Part of a small language model's weights: 9 layers, MLP 832 SwiGLU.
Each number is 128 + 32 x the weight over the matrix's rms, rounded and kept within 0 to 255. Layers, rows and columns count from 0.

# layer 3 attention key, 64x320, rms 0.111, rows 28-42, columns 0-79
[[146 160  97 107 160 161 105 140  46 101 131 138 170 142  72 147 135 104 181 118  93 120 167  87 132 152  62  59 111 159 108  99 156 155 112 166 142 136  57 134 178 113 153 109 140  78 130 129  97 123  80 128 120 125 175  78 172  88 116 110 154 151 189  95 144 151 136 103 140 152  79 132 142 150 120  85 165 145 145 115]
 [121 114 182 127  79 122 156 118 137 128  95 115 107  62 133 138 153  91 179 121 143 148 120 121  96 115  71  76 138 149 113  68 156  76 122  96 115  93 142  73 168  91 127 140 153 146 158 147 142  97 180 110 119 148  77  77 102 108  52 100 134 130 147 120 165 161 100  81 114 170  93 145 157 109  70  91 154 154 115  87]
 [ 60  98 133 182 120  81 131 132 113 140 174 124 131 111 144 143 187 112  55 109 192 110 141 122  64 131 102 124 142 118 184 109 128 144 146 154 138 139 122 120 139 122 120 146 124  83 100 120 221 148 116 124 162  79 138  95 172  85  42  95  93 172 118 159 122 129 131  41 161 110 121 154 136 117 119 145 140  90  65 148]
 [131 121 140 105 108 142  86 159  45 119  92 109 123 139 101 169  91 142 150 145  77 133  98 111 119 201  89 120 185  78  67 104 146 115 139  80  40  93 166 109 115 169 137 119 158 117  98 120 124 113 115 171  83 151  96 143  86 147 134 122 104  71 139  79  96 100 150 132 122 148 179  80  90 121 131 136 170 127 123  83]
 [141 100 118 117 126 126  91 151 138 135 105 100  93 114  97  82 126 158 176 122 108  98 114  91 145 139  93 136 113 182 100  47 131  96 117  69 146 129  91  80 128 107 117  85 111 127 144  85 151 109 132  99 141 115 123 167 128 143 107  74 206 116 166 164 176 160 130  92  93 119  86  92 141 148 121 138  73 108 117 131]
 [143 124 131 104 169 135 106 130 134 140 163 126 128 128 147 111 115 142 123 129 153 125 120 124  80 132 146  70 119 120  78 121 173  85 177 164 126 137 149 134 160  76 143 139 117 162 150 119 147 127 166 134 168 122 105 120 136 103  57 123 100 108  97 111 158 121 155 153 110 112  74 140  85 150 122 131 127 131 124  93]
 [112 169  78 111 125 162 144 161 121 132 169 137 104 141 143 133 120  93 119 163 145 135 140 141 149 130 176 147 105 103  98 133 105 136  92 196 110 145 109 166 124  97 142 122 118 172 147 132  85 121 136 135 159  86 164  87 163  90 142  96 132 166 162 145  90  87 173 167 117 181 145 113 174 135  97 127 193 208  86  84]
 [ 98 106 112 155  69 136  57 123  78 118  97 107  38  96  66 130 147 179 160 103 201 139 120 120 146 117  84  73 129 138 123 127 173 142 121 144 193 159  78 182 170 123 122 101 138  80 145  78 130 152 160  71  87  99 120 196 124  87  44 113 145 100  55 116 104 160 145 134 137 174 115 164  71 139 160 112 122 193 208 104]
 [123 169 126 144 138  74 130 204 121 224 134 114  80 115 149  97 136  99 135 177  87 149 132 121  91 123  91  74 153 138  97 140 113  54 108 116 136  98 149  51 184  96 156 123 128  80 191 156  67 140 103 139 106 143  87 115 125 177 112 126 134 146  67  96 167 175 168 155 164 110 132 159 129  82 152 163 133  95 206 173]
 [114 146  64 149  89 142 166 131  81 130 101  81 102  83 137 121 135 106  93 119 157 139 100 136  88 176 151 125 103 123 128 116 126 174 134 154 141 147  55  71 181  52 137 130 125 131 146 172 101  94 139  52 153 200 102 179  95 162  36  60  76 111  93 113 159 169 137 162 147 109 170 149 119  78 107 147 139 104 155 113]
 [157 119 137 166 175 160 184 135  34  89 139 148 125 117  99 139  89  61  31 124 131 120 151 134 135 151 159  79 134 127 136 105 127 139 108 102 171 197 113 117 135 133 112 180 211 121  86 163  94 162 166 135 147 155 163 130 204 122  90 200 200  76 146 152 155  99 146 138 154 101 110 169 151 100 106 154 134 176 120 172]
 [114 113 129 143 170 144 132 103  89  96 103 122 206  92 187 167  60 166 186 130 139 139 181 167 158 106 148 187 151 105  98 195 113 143 153 181 167 131 150 128  95 116 155 146 129 146 102 121 205 123 122 129  88 114 107 120 119 101 104 166 164 163 185 150 117 145  98  95  81 118 125 165  92 167 131  89 170 128  72 112]
 [110 116 104 125  87 122 139  81 125 106 103 139  90 129 122 144  91 140 108 146 141  92 169 129  85  85 142 216 149 148  81 103 111 126 165  96  74 119 192 108 113 127 134 225 134 109 144 113 147  86 111  70 102 119 121 130 104 140 160 115 119 134 118  85 103 114 125 103 198 104 190 142 100 115 121 166 162 101  72 137]
 [181 100 118 136 179 164 138 113 151  68 152  88 159  66 146 147  96 128 128 155 102 121 157 122 135 114  86  85 132 124 135 171 130 108 145 135  78 129 123 127  95 154 153 151 157 147 116 176  67 125 111 184 110  52 131  79 143  82 136 169 122 159 138 117 111 121 157 112 203 172 119 106 167 165 166 162 182 111 180 154]
 [164  96 160  65 140 108 139 132 124 111 157 170 122  73 166 113 177 100 152  83 130 152  89 155 103 124 121 151 184 165 124 114 101 121 138 187  85 107 115  97 128 140 116 134 166 105 171 138 164 132 166 126 123  62 139 104 104 124 158 135 125 134 100  97 105 110 120 194  91  87 117 169 151 127 106 172 173 134 162 126]]
# layer 3 attention query, 320x320, rms 0.12, rows 29-42,93-106,157-170,221-234,285-298, columns 0-79
[[101  96 150 132 108 104  98 103  95 125 154 154 116 129 155 166 121 142 137 159 130 124 180 128 106 142 133  77 145 124 123  72 103 160 136 144 175  98 178  65 121 103  80 146 176 131  66 111 136 129 119 128 155  99 122 122 114 128 126 138  94 131 111  67 112 154 156 131 197 202 161 109 150  57 103  80  93 141  94 148]
 [120 145  95 132 145 124 170 127  86 146 124  23 130 141 155 121 148 113  93 143 109 139  98 121 109 125 109 124  76 140 100 121 147 143 103 165  45 112 136  72  75  55  27 104 167 149 134 107  80 117 136 110 122 147 132 205 124 131 160 116 186 118 156  91 147 163 111  79 144 116 191 163 151 118  97 145 149 172  89 160]
 [ 76  91 158 146 102 199 146  71 113 168 169  91 147 154 180  98  87 212  69 102  92 123 122  99 134 118 147  95 163 171  74 151 120  85 127  87 174  57 173 185 131  79 141  90 110 127 148 140 175  92 160 104 151 127 130 139 117 179 187 130  71 139 129 103 127 153 142  84  84 101 129  74 155  87 181  73 100 143  75 124]
 [108 186 109 144 136  80 125 118  73 136 128 114 100 178 131 175  81 112 153  93 121 125 133  90 127 153 111 112 128 139  93 124 109 119 156 103 153  91 146 142 127 121 182 181 168 154 126 115 169 148 146 107  97 157 125 129 155 143 149 139 107  90 160  90 136 124 178 103 105 147 144 108 118 106  84 149 107 116 146 115]
 [156 158  91  55  95 112 109   8 134 137 201 173 152 147 172 104 150 112 173 124 184 145 114 145 141 127 169 114 168 108 112 141  99 129 143 139 116 156 115 120 111 176 244 146 161 132 138  89 161 210 169 179 156  59 103  80 181 115 127 161  98 141 137 108 129  62 126 115 217 160 126 100 124 103 165 146 165 146 189 129]
 [119 167 100 208  21 195  79 113  81  76  74  75 142 154  86 132  88 101 120 177 161 112 157 129 156  51 132 109  96  84  97 122 145 122 103 159 107 104  77  93  73 121  90 164 175 125  84 154 103  74 117  92 125 133 151 157 168 135 142 154 100  89  96 112 139 109 103 224 113 163 165 139 156 130 129  64 110 121  64 145]
 [153  99 150  26 154 143 151 111 163 165  77 152 214 123 170 138 111  95  21  98  95 148 129 169 179 113 178 131 127 195 163 100 115  75 147 114 148  88 124 162 108 138 116 162 126 132 114 122 135 140 133 149 135  51 101 128 220 157 135 104 112 155 140 172 154 128 109  82 127 111  86 151 172 123 192 132 167 139 172 107]
 [120 177 120  83 155 119 170 200 173 100 153 105 114 143 160 120 157 117 118 191 228 159 123 141 163  99 130 151 144  84  68 150 118 141 137 108 120 197 174 141  85 119 194 121 172 140 167 116 118 149 105  82 100 113 168 100  47  91  78 211 101 108 144 131 123 131 166 197 123 116 117 195 133 203 135  71 111 152 144 100]
 [124 114 124 190  93  99  75 159 124 157 144 111 109 103 140  65 185 146 180 159 113 130 119 104 156 132 121 131 131 138 125 171 172 151 118 159 146 135 149 141 149 191 150  42  80 133  97 170  95 130 142  94  69 115 124 152 190 146 139 111 157  79  78 113  66 141 122 136 140 157  84 162 131 164 101 115 115 130  78 167]
 [ 90 139 139 180 158  90 206 146 109 110 115 111 158 146  73 152 179  68 161  68 155 162  97  46  74 130 137 135 143 151 100 107 157 140 151  88  99 183 191 127 141  47 110 127 167 124 146 175 165 154 113 131 129 131 171  62  89 115 153 202  85 111 173 141  84 215 103  94 111 139  76 152 181 162 116 137 160 130 156 113]
 [113 132 162 186 173 140 125  86 132 140 161  96 148 125 100 169 167 107 140 119 116 120 145 152 140 149 101 221 105 169  99 128 143 123  83 157 125 135 170  70 183 111 141 162 138 216 123 145 212  73 120 116 101 118 105 100  92 124 177  88  75 117 132 112 141 162 143 101 119 109 242  90 165  56 146 152  92  63 129 166]
 [153 132  83 153 148 131 106 175 132  86 145 129 165 124 154 141  92  79  93 174  58 155 185 104 126 148  92  89 101 146 150 158 175  71 124 160 167 110 177 182 168 107 122 176 163 108  91 191 125 163 110 119 131 145 173 127 171 116 145  12 202 175  66 120 138 122 123  69 105 140 141 152  69  86 180 192 101 100 137 160]
 [142 127  96  44 113 159 147 128 111  91  96 133 120 147  73 112 169 185 150 104 168  87 104 175 141 121 129 106 132  58 128 199 115 141 103 157 144 156  76 124  80 109 158 122 201 137 161 135 166 133 155 146  67 152 166  96 126 103  78 194 145 110 101  78 146  71 175 128  60  98  99  21  79 163 136 161 137 188 150 163]
 [158 122  75 134 172 148 151 156 110 106 132 116  89 118 150 123 111 127 127 132 135  79  76  64  72 199 154 167  54 102 101  97 105 162  87 103 129 158  86 140 227 170 168 140 104  91 128  64 124 143  64 154 142 121 112 104 213  93  96 123  66 132 170 201 142 106 111 143  75 115 156 126 131 142 166 170 166 100 100  96]
 [105 100 169 103 134 108 110 139 118 130 108 120 161 133 172  88 199 144 102 112 140 146 117 132 138  87 147 134 117 166 177 106 144 136 161 151 152 112 135 135  70 102  73 149  94 106 118 145 111 154 142 135 168 119 114 142 128 166 123 141 107 138 110 109  97 157 177 137 168 111 157 179 136 143 104 105  59 146 164 100]
 [139 150 126 158 188 100 160  96 138 100 104 112  76 160 121 127 132  89 125 116 132 151 102 147 157  97 151 166 129 152 130 201 150 102  93 170 113 163 103  75 144 121 122 171 127 121 125 125 162  99 149 151 142 150  90 105 129 144 141 205 187  78 161 131  95  86 135 176 155 108 142 138 134 144 109 162  78  94 104 111]
 [138 118 136 106 116  88 143 133 127  97  86 136  99  95  57 161  94 143 132  65 162 158 102 126 186 137 148 156  92 162 125  83 102 127 137 114  79  88  99 115  92 111 151  99 130 144 161 109 138 138 109 128 177 154  99  58 181  96 106 182  87 147 176  91  88 185 171 139 169 122 119  91 154 147  95 120  90  88 152 132]
 [168 150 145 122 153 121  97 118 118 182 150  81  93 157 137 157 106 132 110 169 149 114 170 138 157 128 139  95  56 116 139 147 132 123 119 101 108 124 102 169 166  85 100 142 106 105  84  84 141  68 116  67 103 126 115 115 130 158  97  83 148 115 100 105 135 176 150 151 144 159 132 103 102 138 129 113 129  80 115  90]
 [167 132  88  83  74  71 135  32 113 105 109 156 103 109 103 145 148 124 126 123 126 133 104 118 130 120 164 148 129  84 114 102  92 145 160 133 129 187  92 156 144 183 146 156 163 140 109  91 157 171 142 145 152  96 116 107 158 167 159 139  93 157 120 133 102 117 125 123 127 138 135 100  85  93 141 136 178 146 161 107]
 [220 154 133 188 120 173 166 110 139  99 149 106 110 189 105 195 142 111  97 115 170 107 116 117 160 145  86  78  51 117 181 171 151 136 137  90 129 120 108 153 143 118 125 155 144  99  90 183 112 127 147 157  64  93 104 113 125 138 121 150 157 142 118 131 150 135 141 165  80 130 171 128  62 155 129 142 159  95 120 112]
 [115 144 164 161 176 107 107 129 103 216 110 155 143 193 112 143 125  72 101  79  87 121 114 110 153 140  93 116 139 120 112 165 122 145 127 134 166 114 156 186 130 136  64 177 155 172 121 156 110 144  76  86 111 137 105 153 133  99 119 156 137 142 147 117 137 118 109  80 148 148 129 168 158 103 100 136  84 150 128 171]
 [114 118 119  74 160 190 120 127 128  29 136 153 112  95 150 116 179 192 105 133 249  96 146 154 147 153 172 177 123 168 129 114 178 154 126 125  99 159 138 126 116 117 127  96 152 145 136 134 137 155 120 126  74  88 117 101 143 126 117 172 137 113  89 113 110 129 113 171  97 144 133 101 108 140 123  66 117 179 120 138]
 [ 49  78  86 114  99  99  89 163 117 117 166 113 188 119 101 108 136 150 105  75 102 133  87 123 130 158 146 151 130 123  98 118  96 120 125 134  75  71 134  92 158  95 127  93 134 151 115 113 141 100 116 129 139 163 154 195  91 178 156  67 100 110 188  50 154 109 174 128 138 155 130 140 126  78 141 116 139 124 146 155]
 [124 136  62 190 122 118 168 139 132 110 102  95 159 132 155 128 105 149 130 108  74 118 145 135 156 128 127 146  86 180 159 134 112 133 128 137 118 100  96 124 171  94 143 190  88 114 143 123 117 130 139 129 155  97 134 150 129  98 102  80 165 166 199  94 172  91 133 169  62 172 113 145 104 154 106 121 122 132 126 129]
 [172 100 114 194 164 111 149  95 156 137 155 122 119 159  77 123 117 120 158 197 183 133 144 185 140 150 199 136 143 170 141 165 114 134  61  74 120 119 158 150 200 119 111 141 155 145 146 135 147  99 164 150 142  55 119 120 126  54 160  79 125 111 154 112 134  80 134 133 132 147 111  35 182 116 159 146 154  85 155 134]
 [170 151 104 120 169 123 114 108 164 184 164 183 125 146 140 142  91 147 113 120 185 113 153 186 123 135 142 148 151 145 143 157 151  96 134 142 201 136 159  62 125 195 171 148 116 133 112 132 131 131 122 178  95 100 108 147 132 132 134  71 133  91 103 133 147 106 105  81 142 225 112 157 156 142 121 163  86  72 161 158]
 [134 119 113 107 124  64 142 119 179  68 191 223 135 171 205 138 188 103 153 110 134 153 120 134 117 108 106 175 104 122 104 154 149 148 116 142  80 177 173 178 116  93 123 117 147 123 187 143 132 107 125 113 125 118 135 168 143  97 108 137 110 145 126 116 101 138 156 163  82 105 170 105 111  77  92 129 129 128  54 255]
 [190 142 127 134 144  78  82 145 122 101 176 111 118 139 135 109  80  86  95  95 110 101 131  71  68 118 155 136 140 148 181 106 116 138 137 140 109 144 117 143 181  88 150  69  96 151 128  85 112  97 131 115 167 157 113  79 133 172 115 120 127  99 135 160  99  92 102 142  78 129 137 132  88 177 136 124 171 105 126 114]
 [141 126 105  89 128  82 163 127 115 137 127 198 151  95 117 130 153 136  60 114  74  79 125 135 139 151 193 177 119 145 127  51 135 160 154 151 147 101 183  73  90 130 140 184  94 165 133 129  97 136 135 115 131 134 104 108  95  88 116 108  98 164 134 133 156 129 138 104 111  85  75 119  93  92 164 150 105 179 124  97]
 [132 126 134 127 143 154 174 143 152 154 138 138 136 119 132 115 146 161 139 134 140 116 168 146 127 157 167  98 113 115  87 129 142 145 141 117 119  78 142 149 105  92 132 120 103 166  94 159 114 119 133 177 131 156 131 164 152 144 112 125 176 133 143  77 160 196  83 132 154 181 119 115 117 141 124 141 179 122 128 131]
 [ 62 103 186 156 152 156  56  79  79 137 186  94 168 160 114 154 145 134 209 145 150  87 129 159 153 131 176 150 108 138 100 116 140 128 101 142 118 161 135 199  57 144 127  82 129 112 132 181  83 185 157 156 206 134 180 145 101  54 111 159  97 117  73 100 126 104 158 140 135 135 107 113 105 227 247 119  57 113 143 147]
 [157  99 140 134 138 138 154 148  62 148 147  91 155 152 156 141 160  87  96 126 110 133 145 104 123  89 119  95 117 179 153  86  98 130 168  84 162  88 126 176 207 151  73 115  94 161 126  80 125 116 129 146 112 153  95 156 141 152 129 129 127  84 118 104 163 108  79 103 137 118 172 154 102 135 158 122 117  98 159 120]
 [157 121 140 108 118 102  86  69 197 142 141 128 140 118 101 184 156 128 146 143 131 113  81  91 176 116 160 141  96 164 126 122 110 169 185 127 150 170 158 159  79 130 132 145 146 161 125 144 172 151 149 137 121 108 175 138  86 133 148 115  82 109 124  95 155 146 128 163 154 164 112 149 134 172 110 140 117 116 197 160]
 [123 138 105 124 124 119 158 122 129 113 128 126 136 138  94 133 141  94 136 122 157 106  86 127 116  93 118 110 111 161 151 158 172 117 136 130 156 148 118 157 144  74 147 137 117 107 126 119 128 169 160 150 204 137 169  78 124 189 139 138 105 127  86 145 141 108 118  53 134  96 163 134 103 120 153 153 136 130 117 142]
 [149 127 120 140 150 143 100 156 103  89  74 143 135 144  82 143 184 123 115 141 151  76 174 171 139 108 179 129 144 213 110 132 123 128 124 121 132 122  51 182 118  26 130 162 111 110  79  90 112  92 115 124 120 152 123 113 133 158 151 107 119 125 120 109 114 173 145 158 144 182  71 139 144  97 122 116 132 127 102 150]
 [117 122 144  53  92 156  39 102 185 125 113 190 118  85 116 116 186 151 135 180 170 187 155 133 172 162 193 127 150 108 102 115 157 128 169 136 124 184 113 145 156 123 138 166 127  92 119 183  55 146 126 101 151  71 126  68 157  92 109 217 128  95 140 131 114  86 146 153 164 122 160 153 106 190 203  85 117 129 135 132]
 [140 128 175  70 132 157 104 143  93  84  61 122 108 127 102  74  97 111 104 144 138 124 143 127 171 157  98 122 163  95 121 122 120 142  90 125 160 125 122 105 133 114  82 185 137  96 154 128 107 132  92  74  35 160 101 106 236 156 111 142  97 137  97  86 157  75 158 180 106 165  94  99 101 156 134 160 157 144 171 117]
 [165 130 101  96 105 163 155 105 110 158 204 157 169 116  83  91 146 149 134  98 147 115  84 152  93 124 102 109  66 185 147 115  89  93 171 129 115 154 177 124 143 118 105 131 101 165 124 102 101 120 106  71 107  90  82 164 135 196 141 111 121 135 100 124 159 161  98 122  54 141  96 128 151 125  94 142 111 127 122 198]
 [ 73 129 140 164  93 132 104 157 155 110 114 141 143 147 149  91  98 176 109  96 122  55  56 132 146 162 134 133 153 128 132 116 131  97 126 128 164 103 131 128  97 100 229 127 137 159 115 110  55 115 174 156 127 113 135 144 102 170 146  52 146 107 154  86 105 179  90  92 164 135 151 154 127  71 119 171 111  94 128 153]
 [163 144 133 123 129 116 155 111  83 101 116 169 156 149 105  93 107 136 143 201 163  70 109 121 165 173 130 145 169 202 103 110 116  88 162 112 129 147 123 190 101 123 139 117  77 185 126 174 108 138 174 109  73 125 133 110 159  95 124 133  48 146 162 123 147  95 163 178 133 145 109 170 105 168 117 133 105 105 145 114]
 [108 177 121 128 108 109 167 115  80  70 179 163 145  77 185 118 155 149 142  61 125  57 174 157 160 161 145 112 104 134 120 163  66 139 160 137 132 178 100 102 179 168 104 103 109 210 146  77 112 100 124 103  60 206 142 141 136 155  99 106 157  89 169 133 170 111  85  60 148 173 127  82 142 161 126 101  65 143 139 134]
 [128 125 148 143 116 148 129 173  67 136  84  97 172 104  66 127 144 167 104 159  81  91 132  72 131 127 108 127 154 166 114 131 138 157 121 166 144 103 160 128 147 131  76  89 122  94 106 125 114  89 104 151 132 160 177 205 152 149  97 106 148 128 134 124 141 105 137 172 166 124 112  74 185 146  85 142 166  97 101 129]
 [116 155 132  48 100 137 110 129 126 103 115  89 112 116 103 142 133 185  90 138 116 144 160 145  75 138 137 116 111 160 201 102 151 109 103 159 142 115 127  93  89 151 105 107 111 157 162 118 170 153 150  84  90 132  94 159 109  51 172 113  76 206 133 112 142  90 126 176  87 155 128 104 124  79  83 108 130 110 147 167]
 [ 96 176 138 150 148 118  89 121 127  86 114 146 110 153 108 126 113 148 135 138 127 144 104 185 104 160 115 113 155 125 106  73 122 104 106 142 162 145 114 103 117 120 134 172 184 114 133 195 106 168 122  62 131 186  57  79 142 156 144 147 175 100 176 127 153 122 134 119  85 124 205 113 131  89  94 160 148 188  83  84]
 [199 130  78  99 103  92 154  82 132 135 159 129 132 130 108  94 147 171 139 143 156  85  95 119 117 108  71 113 150 135 111 111  54  88 131  64 127 112 114 154 130 165 107 189 159 132 189 117 117  68 159 160 137 142 137 101 114 193 189 130  80 116 113  64 185 223  98 117 113 165 127 109 130 174 156 137 145 175 149 158]
 [167 146 133 127 170 104 120 135 138 145 138 127  87 137 137 136 111  97 100 151 172 146 163 149 100 112 109  97 104 182 182 139 104  87 150  94 139  88  74 142 183 129 109 143  87 145 132  77 143 115 117 122 136 165 189 110 130 164 170  74 127 106 126 121 136 102 169 148  96 109 137  92 114 165  89  94  95  46 126 110]
 [127 116 141  84 121 113 124 117 144 109 177 193 125 158 139 110 132  87 186 163 182 139 130 134 128 149 158 156 129  69 123  76 120 109 153 126 135 141  94 172 104 143 172  92 151 134 110 100 110 107 112 142 169 118 122 173 131 149 118 178 141 136 138 148 150 114 138 134 163 131 142 121 121 161 121 164 140 145  91 123]
 [125 170  84  87 138 125 141 119 152  99  53  93 105 185 118  90 113 152  97 139 112 125 131 163 154  90 203 110  51  93 101 124 158 109 122 146 159 119  92 132 109  99 118 118 178 181  97 100  72 115 112  91 138 165 166  71 139 183 173 142  92 110 144  65 114  76 159 119 166 134 156 129 147 173 162 133 132 116  81 144]
 [114 118  95 155 104 175 142  92  91 134 104 104  92 158  90  87 171 180 123 100  87 165 143 133 112 118 121 142 176 122 174 163 170 164 101  99 159 191 108  96 131 119 139 189 144 147  69 111 108 116 127  97 109 117  99 114 153  90 150 101 146 136 116  49 129 192 120 117  85 161 117 128 111 119 155  94 131 163 110 175]
 [136 152 217 106  91  91  99 171 125 127 116 175 135 152 108 125  95 150 139 154 116 103 170 200 159 145 147 109 133 140 173 132 142  52 155 105  90 202 155 141 101 101 192 160  96  49  81 179 152 114 125  85 163 132 125 112 112 194 113 143  84 163  95  67 159 182 140 163  66  79 124 124 122 139 173 123 189 115 125 108]
 [127  94 100 160  67 131  94 113  84 109 106 128 132 174 141 128 124 133 124 126 119 145 144  26 146 133 141 128 130 138 128 108 115 157 150 126 144  96 105 145 137  74  84 142 135  88 183  82 106 144 107 105  84 112 101 108 150 112 140 189  47  45 113 125 155 118 108 114 142 133 152 110 121 110 131 163 109 161 180 157]
 [153  47  74 145 138  60 159 142 174 113 165 161 137 181 131 167 126 125 151 108 195 150 147 142 129 172  93 103 138 199 137 143 128  74 130 166  45 172 116 149 119 132 107 141  95 137 165 169 124  99 126 150 117 120 101 102 136 130 117  99 172 149 166 165 163 104 136 139 135 137 144 133 139  98 163 108 126 142 255 136]
 [156 148 112 133 141 159 118 120  95 162 121 137 141 118  50 116 156 187 125 117 101 128 184 150  87 101 143 145  92 167 121 122  90 132 140  93 125 130 149 211 207  82  92  53 129  64  72  83 107  85 141 173  75 135 131 117 151  98 177  73  92 110 153  97 190 118 112 173 124 112 182 115 206 101 133 110  90 129 123  85]
 [ 49  80  95 163 183  64 125  36 132 106  86 104 124 192  73 152 113 120 125 102  25 156  83  94 169  99 107  91 156 162  98 143 153 139 103  89 132 130 126 209 171 112 219 176 110  93 149 192  95 129 132 157 155 168 157 107 186 137 162  99 122 115 148 141  89 104 163  74 149 110 117 185 110 182 121 149  83 159  88  82]
 [114 152 133 143 181  87 189 144 209 153 110 130 146 137  93 146  94 135  71  87  87 123 125 143 183  54 121 192 203 189 136 127 129 121 113 105 155 129 166 128  87 131 148 134 119 111 175 188 149 139 122  78  83 106 165 129 148 114 112 170 156 127 161  94 113 104 115 142  80 154 131 149  98  57 167 120 159 128 114 130]
 [183 115 169 165 114 112  79  92 109 144 177 105 123 147 141 147 163 124  98  97 170 120 125 149  78 131 108  95 169 113 203 111 178  94  67 155 135 130  94 181 134 122  76 117  70  87 125  68 142 107  77 127 146 132 162 106  80 132 144  76  60 183 118 181 168 147  99  86 164 190 122  99 183 153  49 187 132 156 166  88]
 [ 67 143  76 153  94  92 166 170  98 150 129 137 122 139  74 138 139 182  97 143  91 112 153 182 111 144 177 145 138 118 133  69 209 141  98 119  99 116  61 167  60  91  84 132 144 122 109 141 123 119  76  80 111 161 113 115  88 151 164 109 139 149 122 106 162 104 163 106 131 137 122 129 138 137 118 135 166 110 164 162]
 [121 143 177  74 177 118 138 178 155 142 104  95 156 176 120 141 170  70 155 180 190  89  57 146 146 140 180 117  92 154 153 132 122 190 174 121 128 156 111 129 113 125  93 115 111 103  99 119  93 118  92 178 132 123 118 117 206 139 110 161  86 130 109 169 156 154 119 154 112  53 149 179 104 101 143 131 148 168 188 130]
 [118 182 109 113 116 223 157 154 158 130 102 110 126  59 130 165 141 170  28 116 111 156 104 156 152  72  87 164  79 138 126 126 131 126 149  91  98 131 191 176 144 145  86 118 142 143  81 133 102  62  98 114  95 108 144 139 158 138 124 160 119  57 116 131 157 135  99  86 113 116  78 103  86  83 122 188 121 126 104 128]
 [115  98 140 157 117 101 143 144 107  97 144 101 115 133 101 166  91  91 113 144  77 103 132 111 113 173 136  95 127 149 144 126 111 148 122 121 122 100 108 169 112  88  84 132 114 146 113 117 185  95 133 125 100 105 107 149 114 116 116  97 130 141 139  93 125 128  94 147 156 164 150 119 105 148 102 173 152 135 111 151]
 [139 124 146  90 111 151 108 113 150 117 135 108 160 100 120 138 163 153 134 158 161 143 101 117 192 118 126 117 109 101 157 123 148 139 163 130 156 119 134  93  92 179 169 100  79 134 164  74 124 140 121 140 110 117  81 135 105 103 139 130  96 138 121 126 107 114 156 140 179 148 130 122  90 141 149 125 146 163 173 158]
 [156 136 173 182 127 108 150 102  73 177  75  98 142 163 114 110 135  77 151 148 144  84  69  81 159 129 167 143 148 166 119 187 196 139 183  99 146 163  87 118  44  73  78 139  92 210 133 149 156 140  99 131 130 148 127 113 126 128 175  90 191 124 135  71  96 139 106 137 158 152  75  88 106 177 130 140 182 131  86 152]
 [110 203 141 120 142 129 119 129 105 141 151 148  99 163 130 118 158 128 125  78 124 145 132 114  29 140 138 164 115 123 102 145 107  69 158 109 113 176 108 132  98 112 127 178 149 145 164  97  66 153 155 110 153 137 144 141 159 110 123 147 138 157 178 131 125 105 138 132  55 159 103  88 204 121 155 107 107  53 119 151]
 [100  95 128 160 120 144 132  91 129 101 163 128 139  86 140 128 148  76 111 119 128 139 117 104  99 115 125 124  60 114 133  65 157 104 127 172 100 144 173 117 104 102 151 133 138 100 169  51 154 106 100 132  98 164  95 127 175 116 154 139 110 195 170 118 138 163  62 142 147 163 212 150 113 162 108  76 168 164  96 105]
 [224 120  71 113 138 141 109 134 108 146 114 126 188  70 108 106 151 133 154  93 145  74 138 145 176 113 177 143 141 113 171 137 156  95 138 125 172  86 159 174  92  88  81  94 142 184 154 183 100 102  71 118 109 136 129 142 177 180 195  60 171  49 157 196 126 104 162 107 108 109 106 136  86 118 145 125 116 197 174 119]
 [131 101 104 150  83 132 118 114 106 133  63  26 121 117 125 146  76  86 131 176 157 173 108 162  97 107 146 119  83  73  99 142 120  87 125 137 100 202 146 141 204 162  81 103 130 150 145 187 120  87 144 112  62  92 108  92 149 122 121 128 202  95 172 138 146 189  58 161 147 106 114  46 163 154 174 164 140  99 105 138]
 [134 105 179 127 148 182 148  84 141 148 118  89 150 104 131 134 120  86  21 105  98  86 143 149 102 109 143  92 170 189 144 118 120 110 107 152  75 105 125 111 174 142 104  98 111 146 144 206  80 169 142 110 144 113 133 172 142 125 204  63  47 165 154 163 142 154 100 128 191 166 133 104 121 125 147 144 134 143 152 177]
 [ 94 149 110 120 138 110 190 167 130 160 158 166 110 189 147 179 166 136 123 105 135 187 133 151 123 111  79  96 123  97 127  74  91 167  75  84  97  95  78 144 153 137 194 138  94 144 119 172 149  79  56 177  92  91 129 107 110 137 174 109 141 157  59  87 164 153 129 118 127 136 140 176 103 141 204 165 119 122 107 124]
 [ 85 141 170 112 149  94 161 113 169  94 130 194 106  96 128 153 183 124 119 143 131  87 138 162  91 129 174 112 131  98 138 142 131 108 143 149 106 150 129 121 118 110 206 133 159 118 119 159 127 123 190 190  89 165 150 142 187  80 145 179 154  97 134  81  71 157 133 169 143 156 128 115 111 178 106 158 105 154 114 136]
 [159 172 113 143 153 161 184 142 138  93 114 122 111 133 130 133 100 171 146 130 176 140 207  87 182  84 169 147 125 106 126 105 162 195 180 125 136 136 125 150 181 121 157 147 165 114  77  79  88 122 175 130 142 128 182 126  89  60 141 102  85  86  95 150 198 146  75  76 141 130 163 164 110  99  36 161 126 123 174 123]]